config = dict(
    n_head=4,
    rope_base=500000.0,
    decay_fraction=1.0,
    final_lr_fraction=0.1,
    doc_mask=False,
    z_loss=0.0001,
    train_tokens=330000000,
)
Each number is 200 + 20 x the weight over its row's rms, rounded and kept within 0 to 999. Layers, rows and columns count from 0. The size before them is the row's rms in percent of the matrix's.

# layer 5 MLP down, 256x704, rms 0.163, rows 0-50, columns 0-63
104,227,212,186,183,201,215,176,184,204,205,213,180,192,170,156,169,149,194,167,201,166,224,232,234,219,211,186,224,187,199,188,138,207,166,190,170,214,203,225,200,221,185,184,255,195,209,183,197,209,210,182,206,221,195,222,233,218,191,208,208,185,198,198,193
097,197,215,207,194,174,201,231,203,171,245,197,248,182,181,243,237,200,207,212,206,222,189,195,192,235,236,250,204,212,189,167,175,192,176,184,201,195,214,156,200,218,206,166,163,194,197,210,188,209,217,214,178,233,177,186,182,209,174,185,169,187,206,169,148
104,219,207,171,223,183,216,213,218,225,193,196,167,192,204,229,210,191,187,229,195,187,220,196,203,218,162,200,195,204,220,215,199,188,204,259,206,194,217,199,229,203,188,182,197,216,196,199,217,241,167,202,184,178,217,204,162,192,216,187,150,212,220,216,198
099,239,188,200,204,189,203,234,213,187,205,198,161,207,221,205,198,235,207,175,196,201,177,208,203,192,180,174,204,245,239,203,209,229,245,187,168,184,200,197,173,211,185,199,203,191,136,181,206,225,203,171,206,199,207,209,201,203,199,192,203,163,208,204,172
100,205,207,221,181,172,210,196,238,175,209,210,207,197,237,202,202,187,212,201,185,192,179,191,196,207,150,206,250,218,201,200,212,211,210,193,180,207,215,204,210,240,201,228,216,219,198,198,208,204,170,213,196,180,221,192,196,167,228,216,169,235,224,230,196
102,192,222,216,197,216,175,172,211,201,207,237,192,250,205,190,184,205,185,218,179,232,209,224,229,192,163,255,213,213,211,197,170,181,187,182,192,224,208,176,185,206,216,199,195,178,173,207,173,196,207,178,204,212,217,215,256,216,187,189,199,177,197,176,217
098,155,204,195,187,193,223,184,205,187,173,220,206,172,205,200,200,212,183,220,204,209,201,191,140,211,200,211,159,209,186,148,222,189,186,185,224,228,171,214,206,235,206,216,191,216,202,161,207,212,222,216,188,178,204,188,236,207,193,194,190,179,205,207,184
100,189,191,154,206,215,221,205,183,193,213,213,169,243,193,208,231,194,201,196,203,167,234,183,169,188,164,194,206,216,210,206,188,196,210,230,210,232,214,256,207,194,213,195,186,241,215,214,189,218,188,183,214,214,199,195,228,186,218,192,196,227,187,216,225
102,196,179,203,211,205,209,248,194,194,203,190,212,191,201,176,221,187,172,194,181,190,214,225,178,192,174,207,205,207,205,178,216,172,221,181,213,200,220,214,188,210,176,189,184,185,177,209,204,231,234,231,223,213,209,205,198,184,184,207,206,210,210,207,203
104,176,192,212,228,209,219,179,166,222,207,221,205,216,211,195,220,205,186,210,193,185,239,191,198,206,239,201,160,220,190,198,198,199,213,205,173,197,182,187,186,207,184,168,235,159,218,180,200,207,201,238,205,216,235,201,202,197,177,195,218,173,190,192,235
097,205,185,242,186,189,183,238,212,177,209,162,189,194,207,208,201,213,165,194,179,202,209,181,233,190,219,205,185,200,195,205,198,198,213,185,206,221,227,190,153,188,203,224,195,159,190,218,192,218,215,209,179,205,170,178,196,201,193,190,201,221,188,231,226
100,188,214,194,236,181,177,201,212,193,173,210,204,206,223,205,202,230,208,196,193,201,181,183,204,234,209,182,219,221,222,210,167,192,209,196,207,172,174,226,193,198,216,180,172,201,247,206,190,213,174,208,188,192,200,205,191,207,167,204,210,208,191,225,201
091,207,194,200,196,180,217,200,210,185,223,202,213,209,192,229,189,209,235,213,208,201,192,215,205,164,208,211,217,213,229,263,210,151,229,211,251,212,167,200,176,221,268,224,209,205,238,203,201,232,220,219,202,167,223,199,170,184,197,200,222,212,207,237,185
095,179,214,199,248,176,187,201,212,172,189,226,171,232,211,198,222,213,201,180,200,195,212,176,163,213,189,212,214,229,213,200,224,205,222,196,237,186,207,221,236,214,200,208,198,207,173,188,192,202,176,205,255,187,174,163,176,214,216,172,184,164,184,215,202
097,188,236,227,203,233,202,199,240,207,193,197,181,171,186,200,185,233,184,195,201,241,227,192,204,188,184,209,203,212,191,197,178,222,167,217,173,202,195,169,181,200,201,213,166,177,212,193,176,213,202,179,249,212,177,217,216,228,192,181,169,215,209,204,176
103,208,218,204,195,197,154,200,234,196,206,192,201,230,206,190,196,197,210,158,211,194,227,211,212,149,226,192,179,205,222,209,200,186,187,199,208,232,194,195,176,238,206,207,230,214,222,217,201,208,189,191,178,178,173,196,145,213,237,205,187,204,207,190,219
108,148,196,247,232,189,220,229,196,222,200,200,191,209,197,207,226,164,197,192,172,195,195,205,211,193,203,218,190,181,197,201,190,194,163,183,197,185,201,188,181,241,188,175,219,182,190,200,194,188,227,217,222,185,172,227,188,169,180,206,203,222,253,219,202
106,209,192,220,205,225,199,207,177,197,214,165,190,172,191,208,170,190,225,193,236,233,208,189,199,191,198,212,223,230,160,168,214,230,160,243,180,223,261,163,181,222,195,230,198,196,223,185,212,223,184,222,168,236,207,192,201,212,173,220,181,211,223,182,218
097,201,208,229,228,196,205,225,231,181,229,161,191,187,215,197,228,208,184,177,153,212,229,225,181,196,211,193,230,201,151,249,189,227,188,180,203,204,172,201,193,210,228,217,179,228,171,225,199,210,194,213,178,239,223,230,211,182,183,177,174,229,185,204,191
100,204,178,242,169,164,224,190,179,233,174,184,170,212,206,200,194,203,235,177,184,215,210,205,205,165,204,189,231,201,189,163,247,228,208,190,197,179,192,181,186,204,192,217,170,206,177,200,202,221,247,211,213,198,216,181,222,200,227,207,198,192,201,215,189
096,203,239,176,221,165,181,206,186,231,191,203,220,206,192,217,267,140,228,230,174,207,211,183,187,217,198,204,194,198,226,179,195,192,209,201,212,182,181,179,166,193,180,195,210,194,269,187,194,212,216,192,215,202,204,188,159,205,207,189,194,197,211,175,173
101,234,202,199,170,173,199,213,192,215,171,231,231,219,206,174,189,208,178,174,189,185,184,204,214,202,201,175,205,192,218,194,206,223,204,201,210,204,228,201,202,204,173,181,191,212,192,202,205,190,208,166,196,207,201,180,181,190,200,191,215,188,168,171,241
095,205,195,197,214,216,182,202,208,204,220,204,194,220,209,199,196,213,209,174,197,189,216,220,257,188,213,196,214,186,210,208,181,158,203,160,211,192,211,181,224,240,200,216,205,209,217,186,199,212,150,210,212,231,192,173,218,246,201,192,255,182,187,211,216
106,190,201,205,187,222,186,212,188,188,181,178,194,187,155,207,230,227,185,192,213,175,159,169,185,182,182,221,219,195,186,216,210,181,228,223,191,207,198,217,183,192,205,225,199,200,221,226,181,222,219,181,191,238,184,221,218,194,212,184,229,187,187,208,188
100,190,220,196,190,173,157,223,197,234,167,202,149,165,205,191,194,179,189,195,201,216,202,200,197,175,224,179,211,217,196,196,195,209,213,215,133,166,201,196,214,216,179,252,193,189,213,196,224,218,211,207,224,205,228,220,182,182,151,180,202,200,204,198,208
097,218,189,187,211,211,215,206,181,185,246,187,176,232,218,214,181,182,168,228,223,230,180,193,232,215,165,215,164,205,200,186,212,218,195,210,189,228,161,184,216,169,192,225,138,185,177,168,214,192,236,197,168,159,204,208,204,208,192,215,213,177,219,188,194
100,246,201,203,182,249,163,160,197,204,169,219,203,222,182,219,194,164,178,157,197,195,252,202,168,185,205,184,219,177,233,188,192,207,209,218,194,198,183,214,200,206,171,183,237,195,207,197,193,180,178,202,246,221,183,189,217,241,200,232,210,200,191,194,225
100,224,208,203,189,207,197,212,228,178,218,197,184,241,186,182,203,226,225,197,174,199,212,208,184,159,196,180,209,213,200,192,198,165,185,192,195,193,204,255,217,209,216,216,237,220,182,204,200,218,203,181,198,219,171,220,204,200,185,199,246,202,181,175,199
112,189,208,193,218,167,188,177,173,218,197,175,223,211,239,172,206,218,173,199,182,217,225,219,206,190,181,176,196,184,200,198,207,209,213,186,170,211,190,180,206,195,176,234,234,222,187,250,191,210,222,173,203,210,197,219,186,164,213,175,213,177,198,175,199
100,195,226,193,225,209,180,194,234,241,204,197,205,217,191,205,193,196,202,170,186,222,191,188,199,189,193,187,210,206,221,196,203,191,189,194,188,205,197,229,233,214,222,186,200,183,215,189,211,191,194,187,237,208,180,197,209,166,229,196,222,196,181,217,197
154,192,212,206,208,220,229,226,161,215,192,241,222,233,220,188,252,225,202,197,204,183,199,213,195,228,139,202,205,175,218,193,243,192,195,204,189,226,185,259,199,167,204,161,206,189,204,189,193,214,222,197,215,200,185,193,231,217,162,199,194,210,255,194,226
100,167,200,203,230,188,177,181,178,203,216,205,204,202,192,223,199,183,208,192,228,193,230,197,193,212,217,206,227,178,228,219,205,177,255,216,214,211,220,227,214,206,194,214,199,226,204,202,150,184,216,240,208,185,184,187,177,196,192,220,214,213,236,199,215
098,209,167,203,186,233,254,181,214,177,177,207,190,202,178,182,179,190,203,159,199,222,167,213,202,192,201,190,220,177,211,225,193,198,191,207,182,166,200,205,183,202,216,164,205,203,188,204,204,203,199,206,238,235,235,187,200,217,238,192,206,178,209,200,218
104,211,194,175,200,183,199,234,224,222,207,232,181,189,181,197,193,198,206,186,183,172,242,206,191,191,222,205,218,168,202,185,188,192,178,198,215,228,159,185,191,186,188,214,209,203,194,216,183,214,179,216,222,176,206,202,210,196,172,188,187,229,206,225,222
097,177,176,208,198,190,224,189,201,207,212,182,189,183,169,197,223,188,197,190,216,204,183,202,198,181,224,202,194,207,194,175,210,213,210,176,175,197,176,202,208,186,245,228,214,195,203,207,180,207,197,193,193,178,212,216,208,240,236,207,220,215,214,186,219
106,190,200,162,190,201,231,202,219,175,186,203,169,207,214,215,247,206,229,174,227,188,210,210,212,224,200,188,247,191,196,216,175,206,166,164,184,209,192,217,185,193,181,193,198,218,194,207,216,199,209,232,209,181,198,209,204,220,209,239,152,191,157,226,208
099,167,185,205,176,197,211,195,189,226,188,190,206,221,256,245,205,209,227,194,210,184,199,214,173,169,234,211,224,212,172,194,224,203,194,208,189,203,173,198,179,206,194,197,205,245,191,198,235,192,213,194,188,193,182,185,205,197,193,189,185,192,201,206,184
096,231,200,205,201,195,190,210,220,186,207,186,218,181,209,191,193,215,200,222,227,198,196,234,218,183,202,201,172,230,190,172,213,247,210,203,165,212,176,178,202,203,237,214,207,190,189,183,218,179,168,186,216,208,212,194,175,207,187,187,188,195,203,195,141
102,194,218,195,196,192,199,200,219,223,234,240,182,202,180,192,199,200,180,207,260,205,178,249,216,177,169,210,199,220,237,212,199,234,222,212,183,216,203,175,199,192,184,213,199,193,228,170,218,170,177,231,205,189,229,171,179,215,208,196,203,202,196,223,224
100,216,182,225,200,205,185,205,210,199,193,191,200,206,184,205,207,169,219,177,202,191,189,207,188,191,222,196,196,177,169,222,209,159,182,201,145,246,243,193,213,200,206,208,155,205,172,190,189,184,244,210,200,180,220,234,176,188,208,244,206,200,181,188,199
101,200,163,208,194,194,213,199,204,193,213,220,161,200,205,231,218,181,231,207,197,196,206,203,182,200,196,171,196,202,184,200,192,228,218,222,257,181,183,197,221,192,175,190,207,186,225,176,220,180,183,175,186,210,191,173,191,214,177,224,211,190,184,228,200
097,217,186,198,219,211,186,159,163,232,149,183,167,224,204,213,166,217,188,194,182,159,180,162,190,186,171,195,225,205,184,259,194,193,196,194,198,216,184,181,197,189,199,199,214,159,206,175,204,206,210,182,238,231,220,195,176,240,217,166,204,184,218,197,201
097,220,204,203,218,191,208,190,201,169,214,194,181,182,211,192,203,211,186,179,238,197,217,223,211,224,201,201,210,193,202,247,159,208,203,182,214,213,174,201,222,190,231,217,203,168,181,193,216,204,227,195,178,201,147,201,211,201,220,199,211,182,197,226,202
097,220,205,180,190,184,213,209,251,193,188,233,220,195,187,200,210,218,203,202,190,228,181,203,199,199,208,203,215,198,189,203,176,173,210,171,207,187,226,191,205,196,226,224,200,173,189,215,218,167,169,252,209,203,222,253,218,197,214,240,180,210,216,201,188
096,218,187,218,188,181,206,210,189,190,219,202,208,234,210,163,234,208,232,198,199,185,189,194,153,186,209,202,252,210,219,223,187,215,202,147,180,252,207,176,196,185,185,207,183,164,199,231,183,228,200,206,188,185,221,179,193,189,198,163,190,173,202,196,205
099,193,237,183,250,188,204,180,182,205,146,204,198,208,199,198,227,172,164,215,213,218,222,168,169,169,175,172,192,240,237,163,212,271,199,210,191,221,222,176,225,195,177,163,199,145,202,161,237,183,213,204,225,227,199,214,199,202,230,203,198,191,172,235,204
103,172,211,211,162,224,170,161,190,214,193,210,187,196,200,212,161,206,238,210,152,215,222,184,196,170,210,197,208,201,217,206,190,181,207,189,219,205,221,171,193,219,188,218,221,177,171,201,226,181,192,222,222,220,173,179,241,217,176,203,162,201,193,163,185
099,222,195,185,180,198,212,186,222,170,212,219,212,208,213,220,206,198,234,224,214,219,183,209,168,176,224,189,192,181,199,203,178,166,222,214,195,210,182,191,196,194,171,181,212,205,178,212,221,193,211,185,186,216,216,187,186,184,246,208,220,196,204,227,203
100,219,190,176,217,163,194,194,221,198,226,196,173,174,182,200,197,196,175,242,181,203,187,234,202,212,173,214,250,202,198,243,213,203,208,223,198,200,196,191,178,168,216,178,207,211,210,198,190,154,191,186,227,243,218,173,204,168,204,145,204,235,223,209,192
103,221,168,185,166,210,233,211,207,168,209,234,211,175,206,200,218,178,197,203,184,197,197,157,203,207,200,175,195,200,211,188,224,203,175,193,236,214,198,177,252,182,194,222,207,213,189,185,198,211,193,160,228,228,221,209,226,209,191,199,227,183,249,177,169
098,188,205,220,192,209,195,208,210,244,155,237,213,232,187,222,174,185,184,190,173,194,227,225,208,210,206,210,208,198,195,221,202,204,198,215,186,186,233,166,194,223,243,226,166,206,194,216,215,202,230,237,172,200,188,175,190,203,174,220,200,205,225,214,220